Weights of a small transformer language model.
Size: 14 layers, width 512, 8 heads of 64 (4 for keys and values), vocabulary 32000, 56.8M parameters.
Architecture: RMSNorm before each block, learned positions, tied embeddings, attention and MLP in parallel.
Training: a variant of SOAP for these matrices, 3310 steps.
Each number is 128 + 32 x the weight over its row's rms, rounded and kept within 0 to 255. Layers, rows and columns count from 0. Numbers have three digits each. The size before them is the row's rms in percent of the matrix's.

# down: layer 2 MLP down (transposed), 1344x512, rms 0.17, rows 1331-1343, columns 384-511
# gate: layer 2 MLP gate, 1344x512, rms 0.132, rows 1332-1343, columns 384-511
# up: layer 2 MLP up, 1344x512, rms 0.129, rows 1332-1343, columns 384-511
down1331 104:101106154136102147073071116123063127106074135110134111136094080137133153134156195116064100065167126168095163147177106180136153114119128156095124090127167155182111119132092078172137120126128154128154084140089139073092131134090175117115127145100127161082156111129157146113156152199116090132132092173171083132119116104081161133054142083139167115164135133163127114128201155075101120188117
gate1332 097:123081074127150146179090142136133107128140180141129152097121108108143152104095160137093108173113137137136091133089136152129094111140141088148149140148081098118119104169096173120097127140098137081088150188115104166064205117173122144110160117182113108131094131102127093096121114072132139090107110139167069171105108159142151119119168161157097145108108154194129157113167103144146088157160
up1332 103:110093068132142151191127173168148096156113156127145134075132137118132155111126119106123156191081147126129140163152159135166083127118130061091127106138092113124126093154113191095088113119121115107113154143103126112082179092151129091088185082175190119157097156117086102090129142089145095077062105149120149151186143179142190093142204130147125164101140156114151135073152142188170144151213
down1332 101:093101115139151123144161130094104089139165138129097184122115058110110135116128159122172105107088113106155130106206130081133155134074089127150172191176127137093108132164089174125191168160085088066080174121189147129131118120164161151104106127157141139166206150115124096095121162143195158168070103142096137173084088109108162119167187090128170116068125121146177121073212110174118139093112
gate1333 105:110091136154135166167067172174137147103119151101101139115163106109140081057116136144079128105141139112203138119115172116135159122150111177109115125118072070145179158117144088121094145176088159139115112132119166170091168171180099073096133091182126133106113085100111209181124120160177078184180162145134085066171126089167137122166147059146137127105162069139046181081134045204119150111106
up1333 107:143142140147149106135197104085092080067152104110179122111072115157127136151112150143159152143112124164051129109144133119089100144162158070154107124108160184117072114123091170139151090088144081174107157166115095145116147106072122151132106144132156088168107142157117154056132094083101116042057086103156114151101147173102142116122125157097223139206128145103164098158090080050151123169125
down1333 110:113132084154133082114214135125115120108179128118072137096099153143084079172065170158188166118127171113078131117171080154141177178148145166080088112110107168124047112116055167142094128117147134148117189125115134116103076120135116146153108086105071175152100119135150114106114130077145167067158081124172196124165110161174113107167149100116176175149114175131138088143106107101143148152113
gate1334 098:082122096126142195159110145152165131204116176086082059137157146081119174162150113161124091192107127155070109151170144185054137070184108145130160092116159155133149113151117133166095150126097200179119154117171159086170060156113127109098095129121088159059130125121125181110145163099135156113133188104103129079082064134117118095166170079190173213110083191159109156125151113061143106115108
up1334 096:129155125122091166131085122144178136184118151155092082138166188078123148155159123119072143132174146152060149171176113123133152082154082187125107115124167112102197130193150175153130163135103213172147150119148165098129081183080126084115114129114093144088115159119096166129084150144128148122135173093131144107114138130113121092139119076149158181159131177140099120158202093094117058095096
down1334 096:159117107075105114167091109097193155135125120135152148095138213129195129146124116135110096177135143135137095145164194130143133085108107143103108108103136086106127117137176108167122118138166181187128092113091153136143155139108100109150110112168133063118069155142050172126106164103108117117124140138141072102149161088111116137065092120129098149124123137129109141115123167156108088165096
gate1335 104:076122087099087138120142216155144176163077120139139108060089099065122078128100127123111171119089124080147114082202124140077112149108184151151112134130152130121048064183112143128185114106144142145177104160153129110145065165103197109137137185128111112151097133152117178121157102171118129057168161161134068119092071152097073123103146181122126190145165135122141101139104076152156157142162
up1335 108:124159176149157137163149082114127152100167144103126147156164101153221169155136084119148158133143109163128113109074124114151126134159110166185192131099079208150159164061079157075068109105105149088142147109146114145062151043132102156097137112107140150120112122139097111117161178065111162226106091115103202158107143096122162111196107025110115101157086162176136111148149136097138075130097
down1335 106:104080087185127152098137088101084125146112178156103108142176139130160065119080103042097064064188089147087144143181144115168121110110109088098121136088085130138139107106099100083162130190143088147086108156114041170137083116097147130110127126139127182137139200185131144115111155092103092122106088064153176179115120115112158151077124135146135154086058171134104113070151111161143063151110
gate1336 111:093102121151095112119111100102125187158113134071164122104178090113110174065113056063138126139129122115132135210066106141135138118119126166090134176109116134090124091144137089142162182121172204122148156117066163157145090138136090115127151080142110128118091161168071135103138161109147101109109108150197129123151138131094089111127114133095115122118142132113110119132103098152136112101122
up1336 108:176143092102160161112150142130130063054161148158119139130080176152168128129157143124131132123139144109073148062184155142097093155165185095125165101124124101159145150127109166136071086107111103127083112116175122126116150129142153144143137168117164096145152078109158139147112110150130166103165129133054101129139162129141169189124129107186136046182117086067113127154175170103129156149183
down1336 111:121120108122115167122128134088160141125132135116072096112106063137124178169122164124130131168191121112138094064141131154143130132177178132080138123113133108104127129127113136213145133158112107141169131183120112069159132189086125175099079147150155099116147120140140153131106089177103133147102122110116122099173107088099125126151165133105160099108135109103089116144149133069115160065140
gate1337 107:088157104129132139214115131127096114110137133121076151216137099128063178119095100129085109164196151070143111163133147092118140160196137149115124168205055104117156097101112110089119091078140137126121104098136077114130136137105134191111104123113106140182123117171143157140168160130130143166174158137126159111062089124141159124167159083104109158115074119113112101129182159085148175120190
up1337 101:087132173123120127196077123097123146101157133145116115167119151135051177087032074166100179177158165132156071163150151081133147150139161108113163212140097118138185136105114098088161145089098075092091111078144075071115144098131108130152085067149098157207101124157116175134142156144105154153180147156120149104093141107114151120128157151137121178147074134141117099180177130129153133083148
down1337 102:121175121164172151142144115113134192141115091178098131115081124158067131083062133118134172137087165140107109152071160133126140136166178161193159174137127157166192158150135097126141161144115162134091134028104094061090176161195109131121107062116127120189062104142136125077102136143138142190191136136150173186136123124075155102090136101119100152145107140133151048129096142070158099132162
gate1338 107:133106148149143175087114142125092190127122146092138149142134089167162132093082155235059119142053140121092114129113173183133186147101191105148169085201160059105128143122080163151103091136126168104110128105110193141146070132121093204091108171108114114109068116144149164156122160098167161096102111139118168211168084175120148179172144093138174172147128156123136174144176134148158103169097
up1338 106:097107090127143079146115071131055163105162155111076156131162111128145151132065179148123108137061112153135114154146159167128163121175144129129179105113134119120086136107075125104103158052181138090128157065121154111168125069165135103115130172132126118108038106165153204112097163177131153159125135054091110128136106186152118122125084129102170176137125104129089128146102140143144108122110
down1338 101:089182112135120139181116139145100121120118149131100156110090123132189146122077174136160090149075211120124091098176114220157083179165138092166161154155127131171128142089096132058099177132104139140124121137149128144167099168150094185159086178167094101138090134060104191092101183076124103111172096075124127134156108130122138131130097126110171126175150126074119156110133122134140130200084
gate1339 110:094146156133137175089088163131102150131152064124126180131145101129150159102100108151086128103070086161106157115082130115147176139196125119107167067077146156173064137180083155116127136120120089183142162184084121057113102157150127104141178103182122141150122104115217143134133148152120132100166139103130146158126175112150141169151179163133098092080130161086099128124177124178135158142086
up1339 105:115129104134129186101102181107073141133195040106182163137141144134105157118124116158078122114083061105111191146101123149131198111133122168112146080089124139134032167131119146110158163120136131137158141125055128105098096135176160134103159129172110162141122101105139124129141128146102156120168159160111139156137137098170138201145181170137132120096093144135117111084149137153124172126072
down1339 109:108141087149175143068141117094084077146141089127150091106161134090150162122150132073031147102149117138134179096091093100110143130184117092059118116072130133083088171135109112099142143128146176215125115122086143153123072125162109102115151158193114175144176186160120135110172144142166114107144115132124114165140142079132112167112153148108066128147111087148102101057167119129146172111113
gate1340 117:158123108162092132078140109149120120140093136181137156130186077155076144130163123164092124156126163087196138149114081114132127138088152158106074085137144165161083124094152150126069136125140126170127099149128145105109148065109103148124115107146166165118092135085137106122089118186108109162089063170121130148101107088128122171160153110169128140153142070160136116133084124156130132088111
up1340 115:108136150132109171122082054097158113113130130144122121153203075123131155078135136159072163108186181082091109107118136032130133174121185144122125097127094166163091143092153145141051106150111141160092101127151186189080192065133097174180101097178125148119138122102132154087105105186135152167109063140175136126089104099085122135111127089123132120145094115111140134094115151152102163111094
down1340 112:103126113130105182086158128146092148150149164116098109090119106119123156119110200105117131109165167044185112088146073141157126194149093109116106100117117087171112122106112103100109154162076209105167140132121191163116091080148156130125124147113176126145121086138139137132125113131101114112149051141197180112132132087119128068140086162193111098144123118134144135120134126123121153047154
gate1341 107:111067124154114117121100102086132101140127104085109110172146144154146147126165076155085111169109140139100109124099168148060094168159135137142094145142122114142131110114117118144122140087145125117124099154074120108098112147066109147132125119118135163188174106060111185094068164087096060130112142168106154132084109116165166137134096164136137157074118088123134167071113142112159056153138
up1341 105:108199073090180141046186133189124136151078134104133108111194146072093095102112155152102123182100124103131138120153097123154195116145110120155166097164084121162091130132164087126143111124155118132136136103145136113096137078085187106143181116132129124094071145082175124153163132128142103177154148131172148128159113120135172132121111145118147136121154174102106164121143077120092155112179
down1341 103:133122096132106093134167138166121143086117096160142138140170130091114110131138154146071111126167144105140137143132108141164174131112154142127229122180128149100118096147134105149101096073173125129132197108147142141109106157094156129175149104189135099157096157094107177137148120147145121098097136096226138180157108076060131180099140131066119157132120127116033150139158107070068089110199
gate1342 076:163119145127124140110180166120148131055145155135153113099057150117117101136073187097121116071181153127141135123121129056131162130097118112089123083118072123065146129082149109135124132125105099133102131087081203154120068141197128131114106153109107170169127149127128127155062105130155184142098058088143108112165128107101137109141163136109147186116110119161123086086103136129111123152204
up1342 080:113102122184148126093105119093138141187112150108188130103122087096152158085115184095097136107170065092134132125168135081149112122157142087059125137139067101077135142165150156145140107149113104117130184180063173195159068145171077092128145148140154135133142143109135125139103089124164150115205161159146149103108135098101123127084166074168133159160164092116139090111156133074159113136147
down1342 082:104196133234163120156128139097104150128122077181114135171124117148121168125098189160083200144201130102104110118187100119064143078131143129119132126164103131054096134179141162140092151084047066146094122142123112096120099100101176124137109077121110130134082143163117125128127103132162094125121188106114148176162111148133126093110121164115087125148130067136079082114094108094125147160134
gate1343 116:131121071137095185159110113135125139141140057082128055095178113119123156096065108149165142113104169114089125139134130117093150107100089179148131124152086149135169140062168068120110086048109149119180119154099122117121115099115144074164128083078102097136121135132123172215154067114125163114205119082172099109131135146144112106164131147174190143104124057110162214155133172103103135138162
up1343 123:153149181131176091133155142131127135139149150146111124133165149158148104101176153109154189121172168201193084122117149115147079184147214137193128178045162177134086097206117091134147148104123167120102139140087167124133141130147067162162116150146159152151127083122157055076130154140096075150075135125132198116145116179108151162059104164095107094102164153156153093074086096164101175118111
down1343 103:134108117162175127122113098140085156131159162142129080161132139143142091133104124094174197145173119109110084093141167179170146072182088149132150175087118114065132103200162176129187188120163144047105130187133142127150062116139104148172147037158149153119131081125098148149142148166114107107136143129165159149159106151110095128153088109116093166106150096164111147121157163113128174113155